Part of a small language model's weights.
Training: a variant of Adam for these matrices, 160M tokens, 4896 steps.
Each number is 128 + 24 x the weight over its row's rms, rounded and kept within 0 to 255. Layers, rows and columns count from 0. Numbers have three digits each. The size before them is the row's rms in percent of the matrix's.

# layer 11 MLP down (transposed), 320x128, rms 0.136, rows 84-120, columns 0-127
097:098123133133131167171127168124116133121203100089144125153123138199121112155120104095145149138127129125073129130130157078172122125144129101143104107162130157109184120137135119158129133114112131081121102114137098072153136126146099112137131121156122109168108137120121133092153097110117104180117102122112096115131107117120134148156117142130134138136160153113149124171092153088128116140142
096:122102120157119113151153088132128167110134162120164127147114125071134194090099119149144082125161131141109109184101106151127144164084103145110132147108109144144142092110117136155148112154147136080116120081113130126135115090149096139135158094175154097134122114118150097108154130137132092126143126082133172128132137089117130159115093092101149126147132125132104160135154140129111119110103
097:097140136084081114138116144111166100109139151113137119122136128158110118145114125162128097125100077141167151111107102132131118142144155139163129163180156167139165164126140131164132104086144143133074116137190131085137109155101114134159122129143156131135142135142123146114111152104138136159148151082157081114103091155148107115101095133130141098146126112119136141132185081140112119147115
106:174149161147151099140095106120132131139098164139142181117125124143128168050142120081115125129117122135134074110119165132110146134108122146157155176092143082081133128117157117156108153137083136128126120104149110119087108167100141128115132116144133127120155117108095154124133114106131122143150102159124127118156114131159141150167117079113109130111114081093121126161097135160150127093138
102:117108156139142095121095179118116139112107092110147109104133140153153135118143108129157150124112133126188133115092123120159150176138131122136109105153134151146092116101176087091094134110118168127196156102160123167090099112146138112125120156120156116128130087170114159091149109128137146133148125117141141107168134117114141103161130111160141163088109115119126081132155097099115127141162
095:087128177155161155124154143117141166114141109088112109102136116114101136137155128135119129177166127134149081117095163090098108080085143098114120092121135178086153146123091135149123168111093089107135143097130152116122098070113155158127158121152125164122125131151133150166131117125121125160089109163137148094116140114124127149136158108124149103157111130135113121138133140152112117080126
101:131094157102092173147124121171142132148151143098110115117140130124139137137096103141112165114160111116135138114184121146114111122119132100094121106116132159149171112159076163166141181146143086148162116116127114105143128130165124139154129139133139130119129097170161065135160124129107140083101157108140116119132045123100117102140144175123132129131131164130103144164116146147119133122137
095:104077135127089153149126107128155168122111151130164118133157129094140141139119127132091123144130127122163146124144121139098114176169147145120129115100137151134140131183140139136104127178092125136132083104169156155130109120109107150155104133096175108153174127168098096098125149124089146122106137143105162116145066139110114160137131142141112117178092129098151083129127149116155105127155
107:180130135128107059124137127124151132193145146127154138120135121099125076156134137152158131107160125087092150131088062125143119144111132129084120144136120078143140114085115155133158124166101135140141100124128120134102101101120093121156142135128085118128113119156109135098113091128099136112144178092147130161116179144088113101119161126155169116115150107124155140139135137119129120143121
104:150128104082184115144133103116172119122106155131146157093185135133169148133137156138155144116114151151116114124122134092108098098094106090114124105086112070178111087141142123123111111126120143139159118120140133106156156141165135126113091082149169115112155080176141101136158119132138097146147118146117138123137062111118114130114136138124128133099177144157109103131155131139129130140119
104:121143124129200154111163104152131142124131132093099136113135134144118157130152145134153115084132101146118162120127132098153126181150139125107140129159158134151140118123081183076089155130110152115143144141137125139126117120127140102145121144141176138117151118095133126111117121130120118160171158079151156115139213153108174129164124127107096146111109133137134111130166130076093135110130
096:184103149127132159133147121147120123134159126130146131126150174136154082107135193151174141146157115131102129168104133111141155133131114145127196108120143101137124088141119099118147141138139117145145091124119107120100164159123144178124121111141184127170174113133103087112122135136164097138082114101141122099133151146143114130166104098126178137137140135155113139152128096123127108157163
100:135095141090074112131109131114113148073106136144155117143128151089120117133121148158145123124059114124130174160127094140100150095085176082141116167127138163117140131143148132096134117086143158157140155167145116136169117132128133125135140106133148091092126132129133167141154132151145094119121122156062139097095151127112129122158118130123146125096131120175149142133170107139120106101145
102:125074125127155154136094141096123110136135124179142166128102127112086139124124133154109138149121163106186187119118101115130189148081140127133114141140116087119164137142145138134164125183124109160108100149090120140120144171105148134102134172084115091155154127119121131102121143132089134143117084178142137125140093128141157174119142132153108130143131116138131108140121127159114158154141
102:165126103135020122111135127144136124136130180137136134142145108130130099120135152124123101152101143147171164157181127124125127144115147175158163104151159106138094120158112119148145177136123161141147146109153117142117117107111127119133142122155127132122107133115136103122114104175162138099194153164115142106117089174115110149120143111112161145149107162158130106123102129136138102129115
100:157177075165116102160079121120128135068093105097118153164109113125110111134105151125101114130119124098089128137092106120140132114135110130151151154143136073117165123119111103116145133137123117080105102172133144152123090160160119109103135107151132120135123136098115161090139068132153090110165127163159107129095121123132158115100087134109112108113127145141126160133077127157133142121119
099:161122133132184145147144140098082141154147134144126135137159160119116133131135116090153183120128102115097125121143156117158119077157132134129105135138125128167063075134130099133134156131137122120107164127166109108135109141118154132154143092141117158145132159166130150103130086102134133161098089114145113137138124132111119181177075144137090131119168135136113157127125123136086097163160
099:122085107098173157148065123163169137111134114137121152129135171125110086124086122115129144124147143136093102098155158132151101148198118117090125136158142120143113131126159131126120128149144121151111139160156125126131134157115115134071125146092092167112177064149148108130123156099119154116101130149156115137145106130146085120111115136112119123168108095111115116122108097145151109129164
103:150157152145173163111121153111118136140142122179115104176155120087130138121085158104130123105128154091123138156091109129116127095138102142142146160126159110167139168125106117156140114074097146117113144134162154173096115107163119135140111120112126124122158116186130132146140105096110085149137151154124135120136046128154153136133133083157138122151099139102100136120142138134140088122153
103:117163130118127089143112101154138115099148123128165141130100159126141126128106144134151100126157085106076107174130147149092132122178106080087121117070151130108115145150119124179132140120123165121119132135124126136127094131149141144098118123128104140093144099098127097141080101148174117152140196152129138133105153102147084132154138163125097139143171123131127112098137122163120103096149
102:174132079116119146106106105119124095114119169132116123139154159153139152150120118141156149101110108106146072120144128094108154112089147136126117177151157140099094119151159179073142122168147141162153154166115077117157122166116155094153132117153088138128116105143163113112122114165109145123103109124088147112145077138146125111163129106131153121107120121143136098157116101141136125139097
103:130141148126121126159126117112152116152079118131126130112108146137134105114138137148140138152110146146075120139142184137127056155065140151151114134115120105135119175133104088111070095113127085112122152172149140136176109149109111135091132143132115118171098134138137090116110102137114119140144139108157116112104183111147131145160116163136162123084144133162093091142136129094140094126130
093:161128146113086155147149115126107119140149118136141163132115113090149152140161127159093104134110131124145128179126179097137141088208100153133112142136117043093096154097120136153117126133093128153147168133140160111176147114161117142122102118132103112144165110140123105111142087126122122126132155100113110171099126119114103135143143167128102162124109154108102109127144110146134133105140
100:121138139124051134100143135129117117081129099144132156156127126093159099100076127138066084146144089134128115132096144130164155142125102086116126118083119160117120111176152114177124117095107121098080165142114134142145110130135122125137120155083086134130121107125136157092127134124132139157146128152120143146162118113143156123130160152163103145149120117139108122106139159075099145107145
100:089113153109132128138119119127152198132079181135167125144182140179156148103163158157136112099133158137072133145115130151125126113162123147129139090102118125105167152169117129117138153111122142148144125154116104129121152132128130125170135108132086129100113156132129104107104142129146130112142150122127153128135142153114125146078122144134140143165158075146120136136119085135101194099157
104:132168095130151117106136128146122126162110106150129142151166142107141098087144128098110074106117130111106114103145125140176097142156139136097094097154122037121116114107142133120156121106116107111128165139156104141142132156137165122094091123156122159139115174135117128109122139145125097137099085142122141129106117167105122135091101149155134130165097114089095143144090147098090133098105
107:110067104134055098123132141165154112108127131090136152132122125155098104151124090108136079109130105147157131129126085134137161141109130144134126122102169101082136134141139134122118134098143142159181101159165140139118106091136108116099116105124112128129128183112141109114149135133109128151159146153169123113133058138168097125167144138133138147101129154090138117149171159128137131123109
100:104124121117134133146111119122115097150173160120107131126104132119132159141141100096157145117134096142136182129155122111121128159145199114155141119174155172109160108155119133130112131149141141119121109134137094106109090133096115141115117125173168160110170082162158123122152156130127099146131132106150083185116061152166134144156105126114106113143135115079143138128118100099125146125105
104:099093118098140115162136177133057109067127096143123151131122108152104098133139136156154147110151119136111120152151131117158160138106122115117107097143152109148139134132111113137131108101163137148148098156130129136098121169123151164128136164146122116085104108124168113102109087149104129106120142135153072059116150122136144122161134140133110098150143161127121113132164156069106163129146
101:096155116128070088121142106146104121152112123131119129122140136092096132128142128075119123131119177124140122138135163119132112141100143106175122109132124165137170161140119132146112138150148128142153170134130116136192155152161174088136143096145145144182122162130110149112162129112122149087105089128149160136090165104147144131116079124165142160129134088119125184120115102121124145149105
103:138114122146179107118103145123122115149139103095151114155127144087120131136134080146156104108108127139093124106110139163108095136161118145133132107146145171141101121106111155092149152133104109123099146176131122120130124126157144097078131149141127138135128159154090126116122134129152123123108122121081139152128220123131143159094133127106122101148116145189125147100172180156111071127128
099:146137124166132128145168164132158117117130131148143098138152121109149122114112147145109149077133115153120153149104113136116124114143135119125109178111140061164117129092134165159110113107144138123125148089117114153132084135099083142106101134173084129130094138108128154124131138100124114132138155130143105120172100166092134164132120123124117100171096177077082123073129135092089138137127
100:130131122177081135156134151112112112083092075106136136095160144125184089108133111111145127132143089152103133127112121117116144121162137120135116166134154119102103097090152118152105114093112086123081146170122160194098108136101126134158124144117108143116127100135117105130097126139116117131098110125078144137126152157126106110130112168086154086101117112123161108126165137168124120121140
103:132145090158056157156133123143157129125076138116164094111137133123148169133127084108132105104146155126128096155157117143082123143115115138141103163143092102163138133115124122152139140152116135130102105068105121144194094092127135120110100130169133125119124127111135118147148133145155171109115084159149126152123090128099136128118139155121102128151098162100087122077144119147132138155111
102:114119162163102112107156136156124139147153096128131138139145089114117101140114137110161122148096139138108147166094158124122106123111116132123182110107096138183159136112109112124149171091136111124123114101076141139124145139114120126118082116134178128153100118168146113135139105117147108128167069159126097178112158137077104151162154119161105129106082125105123112113103129105093134166125
103:145133110146087148153100104128095113142110107124120126124117089126139113148136115091145127144150115144122119131084127145164125135108124119148133124159102181131148153096146131153161129124119125134081109144108118115105130138158112098120155118134127130114148114108088108119106161068116112172126137090148139107126134103094111058140140177104163101135150137131163142111125208192125161161120
102:102114117132127132123165128128089122125148105168080102110091097144122130116119145086090130130142133140116109121117228125101154124150147145119106098122141126099119127107133134113141140110150131095093128155109107128099123103144137099134113148160098152093144139143122107126146127152142123128107110146140131150090187150074128137166147086134099058086135131120149154132142121107097141102164
# layer 11 MLP gate, 320x128, rms 0.144, rows 85-120, columns 0-127
093:117123117164110072150084141113157166108149122135121156121144115116095130141138139134129159108116136106115149140120134105118102136121102138184121165164153144135124036178125142158161099119111131105138124173132128114134126122169134117126094115086094127115167152156112130127116113113137154081128108157114141126152113163094126106115085157175073126112121104108110115121118106149145107136101
107:116131110070087131068145144153101110120124131103135128104109128153108121150144146150089157151103111131121091121163132101127097112143124159092164114125138157128121122126129115136105139115143145133135114115120114179140118107120136133140134118099090125192104144086111152137131117116136134135116132170110093107135090188126083128086126118148096101118175167139144132109083169104165159137084
101:138124133089132115117120157132123128147127142097112121141119092075124123083162131116107133116132130094142132096136125121143113166149180140101089080174123155119144130135124110156111159114123094121111146112137130139145103084190126122126124116099159162146076129118132127122130177160106124166153103153147104085128110101133086137162109092100094157163162150148107132095111090167123126142148
103:106157110073095136064130145140137126166140132105106137147117131162155108126094098086104126187087102102175088124118140126106085106165123140169138150150143130153134111096164153113172113137140101130080144129119125126113125108136149114160147140140091117142149158114119126101142158086087090134154109120139110099164135138129151144107116115108101111142153145149142110082154139140121131149135
105:124134121120114124153142150110154183119139145087106118138131137120101137107192130102133105167136113153197095105080175108110112075126153091122123119080145155098121118163135101133147165127125091123115150115107146098148076169124172160131149121114132131106131147131122113113125108129100093145115118141133121119111118125115160163164145137158114146170138132154115120153084154147094149135135
102:120118113105060127101098144130101164122121131133146129141110126132086129154093141102110185169130119093138150122138144141081138116136108134125136122176136142161087096101130119113159109106121139105102131141134102111136123168163125130118183183097175109151133138096133165168159142120129092131158130147144136111142115117123132092093181113153131111144132148080127131125120139154089148161099
094:197116108108136105132135128134116087108130107101120153132115121141177119165150125079148152143176131174103113145142141104129203163172115121171161101134172147141150137145124121127152160144120165126091142119155083123146131156132161133115132142158110119113088167107124104140148126115137148136089150093142103109114114150092159133087119148117138147152107124151145131129123156127167103131122
108:111101142131061179135142150111110138116121164128131169145108150159179157120122105109127128180112089135127140091116171093105076088141146110111150136132144169142083106116151120135110130174147148117122131163137148188135112132096122163117150127169139118132135121107147152162110152147167171130112112111131146101122125096115094118138112142107107150109090126144101147124159144152134134125102
098:114162129137123114134157145166126171116117114105094103105104119110085101112149125089119157127099074108153121146118144114147150091168158129120159107141120152133136102087125154122139157117133090127131139119102087153151092117100139105099113122134097154150142160132090109092159132098124135129066072125202112131099089142148155159123121125142102126151116121138128103168130125141107137100125
108:137150141110099132114137113137126168155103152139147112105114145150127110120147090152160098112164109123145122167083145079142108151168119142091119151116164164131129115120136169150111117118145119108083141152146143149103108159147162142077103123122157143136072082085092120114184134097111146155141140087094136121107134162110135147089113131151144129102142114141135130158129147157077151137120
099:139100109104120097130092123120081162137101121136164169133159141121147111130137138172158113096110103135099133112123107096088143151151134166128150132158119136131128126119082084153151119127164137156138096154088118105114096100105136149157120105160094131103110133120158115111162153143091124108081125110148103140103143137146056135108132098144142147061138142143116140098135085153132103116110
109:170153149120101137113122123090124185104118128153103109147106101127129082129116184104110128124121145097148152151134144107151136153153073179125130097106150173135131112124092139107123124128093141141112097147141133134143114128158175142123104110111105140129104166108101144062139117110178120123108093090171110155122135149129106152106094078170108126152125124136126103131167136146123146111118
099:107147110116118143114175134094144156121150159138090158161152126137161161128142102113134114139118140120135146054162108117096122120156145133169060126081089143099102126132118105129105141127116130102098129150101112123141130126119165111113094137153146154121135160130137110157146080168091152165124111140149114150107107172092102162124127113140126136135141155103138171193115122125109139107114
099:130168098102136148114107139159139146141156134108138102084075156156130120139091106133114103122096107141139117158135151111149103132117155141112152137094145142118107115177062117108109125127131109129116120109112159159125099156118154120149130098105111109166124126077151181105147146083108171145143138184135110143165125141155115139118100128134139100120138114177140127149123173188121111112104
101:117164116116101093117164129183143101089100086120116076136081126146134136144102131147148079119130090087143143110101138101124092121123134146154118085150158150161152131158092149127115133107117129117142176143143146122150119102143125143078132108137137117146120153096122160128165158159153129129135114149118085139154148139166119162158105127143143157131160098108109150151078144143102167142144
093:179126096058122162131139146118088134183114133132135150120119115109133139096109102105144189142162099119121096133109137116140109097138147135097136129150114133135101119153152111182132128150111110101100138113070121115144101160095125177109110145121109091129123151145114152134128100116150148155142088104133133082140114117131086170128103106112097118099168144119106145139148092131091107135105
096:169172138130144126100142116179139094142121123113131104125131103159113103127105109135167138119142137083142172189174113125155077104144142133133176115192111167139166104081139124147127117120081141127146144164134109148157105125142069094102093092118122162130147133122100154153113146140130117109132121149156097137079116135097157153123136115159137123133124124115155141120127131147120149109130
103:131099133125132112143159093113097110144095131097142117134157160154154133146147091143157106150171097161158145174152139120109147140079098155116130101124152157159093133099093137111145153134149165157136155107129150091145154155132168140110145150123079153124102144095153161124130144155114126141119166136120135129091103110100091156101091130130099118094133118119144146153108084157124150160083
105:138148142158113158125139117142123165115158129123111134157120133097152143133134157103118089104151074146120132115103131110111095121121119169093118145109143134135094123135134120137163066123137123140124167140133124137119137135109138154154172097114113084138107145086145165117175133175166169096143138155147153133169115133163085150184120112150102155101130109123162147124126087132111091084090
099:126121111156139109098147084133105140152141159129105124156157086170171121099091095164147132126132113129129124089087185121147134069137107149121152117108137150131122151133096115163139093170144103108149135100150089146111138166124135119107161177108091142117155176132138124117121067117151142138116100160119128116145106131121090119135128152133092105137091103145144114116082121119133092107126
093:133117163103115138130106184118120169154132123123128111088147142137146099063148132167139174125134143115092121095139134146161160150142109128173120138123132136136117110176115134103119155113141160147124146112107160141148104161164137122147133163144142152115103167143142135134104101151110137140134101102141125144113130139093115118114146120113073131122137150111115101171194127193068112115156
090:106087117128107139153150164126137146154143087097163134138143138187105108157147098140159119116141128127107163114107117089152103092127138116105131172112112132106141087109112153185141094143121092134134110100143137142116123191099117099185099135148140096107083146144141106124127102106118151117123156133162108091126145133081112175108088152126155107126100112149127146135116143108124097117143
101:140134160111109124065155158130122123084145139118094106107158149132111115112116125137174104131132151137113126071114148118150134081148099126113151142108119150109100127162081125154128093156111074105126116152110108148107122115122142087131179119131123112079109149078170139119132121125108136129156106149156109096123103213122146133089116145119152145118111128110132143124135116146093110143094
103:125074129135126085146161104119102114143139137150124172132127103167136099137151134145116142125099136147145142158161172135110156095147151163146128129143107152178117110149122121169167122141130135177127128158157133117153101137123103085130095152147155096099130136153127129170128119118141152109112128109167142099169092138125127146131127127095073126134083107114106171099162126123136101167072
097:158168099086138114131160115104113158167152126147113131160160123106142155099098137114140113107164104096098136085116132127147145128124163137115121109094134156138083106156097153117128095123127147153121130124162150156123134167145115149115105126146162173144134185115111108130110173139131111071096118122149095134149147156130109117130091065133093126130124136185148123161112139145096123127160
105:118094124125080132105112118127123139142135168092133130145153073168124139133134110130129134137150174093091136111124148120057124107146135146132097136119160177160114121125118107145148160139131099153146127136142095139130112115142122119137147160120114093131100101136116123108152121134152129088112112169118119086134151151133090088124066129152128073060139127165137091135106141153088133109152
101:140113145152123146117088134105090169121170124077138145131138122177141092096122132095121150112115109083102139151096122118145080135125141123116130173148105123152123140134175113103126143135110101134150125136104134097134116113131170146109139097099164101115099166145070128117089071136126135141120144111136137155108110141147098119153132163130129151104113179171141143097133121174112071120116
097:098108134111135140121142147134139122155117190144102118104097097154148125153143095130092130170157156136143134103121146104118062124158152128128098177089095136137167095137155118173185119128147134123120120147089111115127087127137115142147112113128150127124113147116086202167135128106133164105149106137134139111146105114113139130152125083115118124130112135110155109104140075104082132117149
100:112136127158069141144098149104128146098137136096117113175114114151116125157111157089120113142091159083121155133144130121119071142133160150150078146116085152161134115114133119109132109133122112083111105148113109153145160149141134143151137121101119121131118120112124157160128148151165156126108140177158149099153109123121137115105137101089136171126200074126158121150128120124124073131144
098:112128170066138118138169123158090129151143104133146117161115117158132129139099127108163128079124141121145118125136140133155166162139116172147150106140133130114113130135132135131176093136147118116116143135110162093108130137126150120095117133124118108120074150117111146129174121117166153080113065181150121114189115128103108130141113171118123140144149135129157126079116125187136096161122
098:143116144126112137142164114125105155133167151171090120145095189156133098170159105100130153197155121145107140115123116127087133134152122119142114138120084108134138123128153137143160148150131138114126106195117161151153140107066150111125101115115140081104126157133141115123157101145154113111131117106112130151079111125129120140118112139136097125137091171146164150150163136091139130158161
097:153123115130145130105106167136095119123128107115126129088161097142116102106111137124153154117108106149108108109101154108111093098150133117063080155151139156155107099108155176156097110132113139150118123173153158130113059124111111095162081107134128096104116150172155143132129141124105157120108118100140134103120113134127087146128123165152129127130163106075110119159121100143143163151103
103:128086124132155140140138154145096142103126125160144134157130161136105132103121118109128122118145142126128114114109132099128130096148111146074112107098148156128127112101152167134098126151153133129103139124084083108112141200150153153133165153123104096148110176131132125153142155120086095158137072109165122132171113106141091165161150160118097118094151133119144168151139144163092096160120
106:091114073121093107112135118130148121116110121108110083080105171148138142112130113129126124146131109103140131151148121141163108112127121135168141118163111147133130102111174116120155128146116130094153125148121173120190110110049122129152128112118105142128125131097130126112108150154117165062102127128112134148118074153187125139114093095144151117112161079123155105157153114112132134127114
098:136141161144085145114137115102158140168162091091128116139109126116126128123174145121102141129141131138125144127105183145097163098164105169100117127159198173110118088188154133153114128188137128107107138148150170145153119157102143133173103155100142149122096124144121108103134130128126155127126154158117149096115143119113078130171123141150130155122125115146092138124136139115145134118099
109:120109131096071114143123104130147155144128120146135135123159133140145099150109131114159136125109151146122098100066115107110124125172119141114102118108127144169111111132158116160091092123118110125114158113110158128125125144114163160135095147117094159154119183084132180119093154147099162186153117113082145129120140100132147167114134118153119111075126141129113102089105151130142098106171
# layer 11 MLP up, 320x128, rms 0.141, rows 85-120, columns 0-127
097:126147168130142130130066110154124157127155125120161123098145114122149160107127180140121141140119136138113136140142110116104177078098208085127203118150087129147131135162126069136150079131113122112096139077128118120113102123137151144128109100143095124139107111136124120136112140132115090145102122153119144120107094111098090147095131122109109131140131119114122138136127076143167141131122
099:138169118122122143155141113129159102133121136141113126154070125109124116107139132117101124153116127135148079121136088144143131122169111114115075153093138116123147129133083135126114126109169124135087148108121156086139159140098156083120127143140111166082094085172145101136088177141157124167140124126128160157120163117141161129121177105117146103157116100153182161161134122113110134111124
107:140138169133139153108159150143105142105151125106125111195152146115125108142124111105176104091108114139152112129115155103170149119100121155120118135134109104159095111122075141134165169123088099139132108146120147153105135123140159112071158136129158094101117105155109140136142099089126129114115149137156127140110162148120102083122143137160089106088086122102104114124170145098128127134184
102:136084169100113126136136081119121162108114108134058130161147136112139112111140136107115148152117163111102146105130125092099109158135134167150071106142116149096126110133076121133117174147110125122135108115076112153139155091096146144131179110126163133137158137112116136156101130111076140154122150115113115163150105100105142123102107096093104120108098159137105109123122172137140116161139
099:136116093111128120129127132155125085121126118105105116082118131110141106188133137092127149069129147066121169118145119124114132144138120113154109151170113107160160108149150108141166167104125128090106157138111114176110131138125111107196103156090086125156125124115155122102135151094141133139107138118140148120147133144127160091096130164108144093090128181133127119103146107144128139152094
099:127135178139136159147131146131108122120124108117137107116145135106153119155166055128119115105138128111080155123144182118134139159112112078111155101113165148114127125109097142142148153121100100153147071124148112133109129088157071111121135164114121108177141161137135131138093138110122123175142076138110130133121139110090167097119146144123103145137119108139125135169097190116131146127150
092:090163088120146176105145131114129133100165143132124158123113158108149186111142147139150117117103130146124106178143123116158108147131117145097134114134136137117093105173120110181156124112170169139112160175119125134160193080107114119177160137092124111140134103148098120120142181144113106100154155156096156154123109142141137121120109127120131136115118111136123113165133149170113140125158
105:127083134172150137136128116126118126162163066082126171160153140149136083112115110148140111122153105144122101102126109165124123119107116149100146119080157132137106112095123078127133125109101138140181115134143132079122126096111144114153135143111136117104121158114107139146141136138132105088152167127105107129095126141121130119126163125146193085081161122131171075113120127154099104108111
103:093125145153121095154147136123139130125158101130138127117100176114107163153133160114134137127146081156113098130146132122130115119094140092107131197097145119127120106164138122084143162142084127131139121114126151132177159136145142170109128164131063101167139089097126140160108126164111155121128137123166136141092128088107157143135113118136166163160114090109103113121175118096124122149124
109:169133139089118141116162112144135151151121162124144116116105128142125080085138144115130113112100114160129163134085140132150135182115125118112123154163138136151097105062124136133121159127138150075113113157156162149152099168122118120119066129148125094128117109085115097149132072079121136155124153099130081139126138134122173112107100116148133115137124130096093118163103109136128119147093
100:158100057164129099116137148117146142139137143144119093095122164159148148167143121111085150111142098137130136141162150093129133125130097135128164110131107111107132155160110115157115096149076158119113112173129134132150097177106108116150154158168108150088148122129128091138139135118135133066120108139112150171121134150115140124091148086151099148115126153145147109119137100131142145109066
103:146083106153165096130123119139145098140160152126140098175178141158138139123147160176152133121184123103164102130096121132132133147156128147113110163117106099094162174098139099130150143099111130158181156107112117105124127107115137096118138129139106105066076151142124123113126147143116097128097150141123120154117114108127143138095147142142162135138153127118173142116103094148112094082140
103:140152194182108116128148122139155128111090153156118117150132118109094130097141131128146142111134086163083146094106174106079113140148093137114143138137155148111117134135128099141110151117111178125142128131110153135097137126132119147154066150142162113142122107123119131184096143123157110147125130127105144148119155067093113079126116130108125122120136088138097132133118181124177130095120
101:095095141142119092091143153149140156111129141098109109153141165106136122120121135072166145147123149129158183153157145134128102138155134134164120098090139118095137145137158117121133145107131110137086127112077097104117130097157115126121132100127089145171133138144145109147152103166172162120151101108142118148115119103139100173077154111118126165121109133156153124143147092093119085087158
100:121169115122131066127114129106139132157124133139156156143081174145080096112154155105119120127144125109172110126113112067141142183128127156137138140137093141145159107098137131129101144131145116158120124134159118097125145114113117127103173116085119081149111116152129157111120120113080148113098120126133163129101105130173157115163133128158135099124088158172140114142135167130155103164165
095:138088107152055096109194137112128090102149103105125115152124125152099101168143115088128110135078112129157160111150163103123163143141118115147138128129140170145121173134130120124119140119147096097145113118129129139127144139149126100150167146119131141107138158124171153173156162107127150129128144106170128100133129127137156113187109123125169126169101116154167110107105168123139137139150
096:111144118108116137137119120107102119079144113136114151118138104162162150107120141136144085157173106128140137135155146141143116092121167113122107123113102112211123143127143124167137163156103161141124088148172118120144110137137119175118157156136135182128123145123090061092122114140134145108149146166134151099091129135150102105112111094137141116176130142095089152174142137119149135129122
101:155105101169103136110106147146105133104140072141097149108119172107146137133156116121118101134158081137095078138113123101157121130105130070086137114132164145145121110119109133138111120137098152125057131157165112130148150116112150127123120155148152130142103119123153141127121164094112173163103135104122100145095145111074155141126128115113108106163152145118116125111132149102106182082114
105:126142123172116147153125151089126173125146136149106161129178130135117152101160134132093110136174142114094115136121132135109154105134158137110129109110164113115114097140166182149145116129110194138132155172090163131108138100122168129118102135171155148100128122094121119083132142115162156160133102160119119162148094120067115121114119126099128156105144125135106087140103111159098100130124
100:109098142111131125126112143144098115090100138094158155117134122118099102114144137132113103155102134177109138128111128157158137163110130087123145150094151134093143146126079109124107119141132072141141110091129140164138112130117142187159110089102167163133120148159092164112145157183170129149125124112201167156097149131153139140147141108110139138151109122140182121131125140150120143139123
099:130163130170148131086142156150089157082132119095105117088119111150150104127156125107143080093119135125109113137167121106139158127148163159176135159079079119135121144148113182161117095096126140158109094101155137126137160116134163117167099128129169120182122131138129132122148139105134154104112118129103143183131136151108123132115105111110113138126114135125103149151092136164159123165117
093:094142150140111125131148132092130186188075134122129142143144112131131140122078157172114122151153166142149132105140138099109168113134204147118126112153115135098129109112113158131143088151126158101125119138151134111124149154127123142166131139120146130097135117094134128158136126131103141128140150102149080124108132114096155129144106120168148147128173151156121130129109180117108125044125
099:143171093152146133119134119158152173156141108131113139076110153144100113099163158095102128126135092163151109139138110118106166113152157140084125114127146143108123139063110152144120130158128144160154108115111136140123156174079155097146108128136150128121132125153155113138073090110161089144145092116126123130135170129114124130104129141142104142086105159126121094122097139196114142130119
102:120090117151137134160177151120097144154126142171123143170123120096135109134139140130155121109118115150142168142147135149184102107135157126110123168141098120116107106151137107114077136124150106101153145145150102086139122117136087118078109129133091141106156163167175116162112159114152156153109189171141118125141076117128146134111109153111146120164163153114144119102125098150138123131098
111:117134132149122153098130133171110140128138113107107131149156132144124182168115134115113155129157127095124125077125137124104066131130164117165123150121109142146126125148143141163169139144107141119151139093124144120108100105149136120124111113113136132140167132113108143152143091120101134113076122159151087098115165152115142092082207105121109149082125073125110124129094168097116136166142
111:105111114133143133126117140129163150053123093126114131167096118130118110160109131131088184106128092119140120151099124116151134139135121115138124163122115127152184132142135099086152093148123148121123102118159123130143125122105121080155077166119082129152151116142126143137127141124120098109092110128139147136115118128159109145086121141134110123173086118108169139180172077122099127153078
100:132164117131144112138134140125166081121135141118157145162115124154121154109102115149156112123142150123119095130140096136156162160157123108130137074160106120088111103124173126106148082126128113173155106127120168178098131076108083130116108109139097124113149135117130162143102128163094135093148173138176109110106126114160115140096117114136138096095157125157101140101146105168098109152115
102:158116106168136127157109120101122114103154132112125138145112115156062154106128133161107082139153113127112108143155122075122153127141169093144161159130095139075112117131108169111142158149133147122145147110150129094106096123108084127098135125169130129150146082117084177128106126087139092095108102144154101136154133108162137153145139113120134160142127119123144102097175138144095139158141
097:101150139152159154149071092144116099091149139097133154143152164108119133092119083116130100105119127148162101118130146111139160137125107149145137127126090127128093125106108135133147102155119142197136097092149146163161114141153132170122089129128170119127150118146132108123128158120159114148155128120104107086117095109138122125126145102076131134148124198152117159152096150132166105111166
105:187128111142129122145090115140144128107127147137145123168135128153145113147134151127129155121182138111118153172142099131124141157131061113109106107100174136154079126116130189145131095129071121133141119171078158142112089135133159149125157116106105119087147118115150118154141148118118125162083104143128058129159137141144098118137129139141170127147116117123152143128126082134143124108132
099:151108158112154140131133148112108119160108107156102145141121123083143181114144100138160079138133123146111113132154101114153154098148119112109150137127124138109102075145122121094164106127125150133094172147097089130146109120158104156105116129103147124133100152120098129107108153103151087122124091122131183137127162129119105113109117130102085206169142124093156140189141147143128135138133
096:138116099185096110134132155167116094124117122115147120166137118143114119138161085110134151121144128082122162144148129178129095085120119150174105179164135140144135100184131132166128215112125116143134152142126131158153148105122126117128143136080101106147103141116127117113115142102109137122140113095172116122105153132090108117112144164132106115140141121114100156117176162151145141116114
103:127099146119117142126168171150103134112154155136122145130130133149159123138114144160153147122138130145108104133165141114104100065158182142138137143160131125158156144095086157144125170077130153115140101098079069160122114172138125132123134157132135153158125124123153108135097091125095149145102124133135144119112083095159164123132145172116110103117163117160162120130126157083110112106134
103:124093143078142079132164133139148152136121091155161122151173149101111161133119172136129100109103134126093142115129125128118185111116123148149112103124094118077103077106054143146116147133139118098114173120043122129100106130152122144173141123148138117131149141116121101134166155130137145102115161090136158160137124107142113126118151117144129155147131144116120119127117117124130101101149
106:165146180148106139158128099114136135134169108161136098131142144140115132104128132094119132099122140082095120121065111143103142106156141134119057171141144115105171122118123117094128162141148110133133121117126134127126113137090175106144144082141110140137150088163155161082134126106126137145145111057114126154124143149113103138134112094132100132115103142110173155116083139132138168144122
100:148151153142158122168120132127099157120145061118202098134129096107171109083148122103153115126128110129146121183117118131108114104121138129145086126126148138169135121148110119161164161127121127146163098150155153075139108106137133156124159127120111142115102156121143138145113160117121095151178158127129094117077155127144083076120090125133115151106120132104120144157125153123132116125151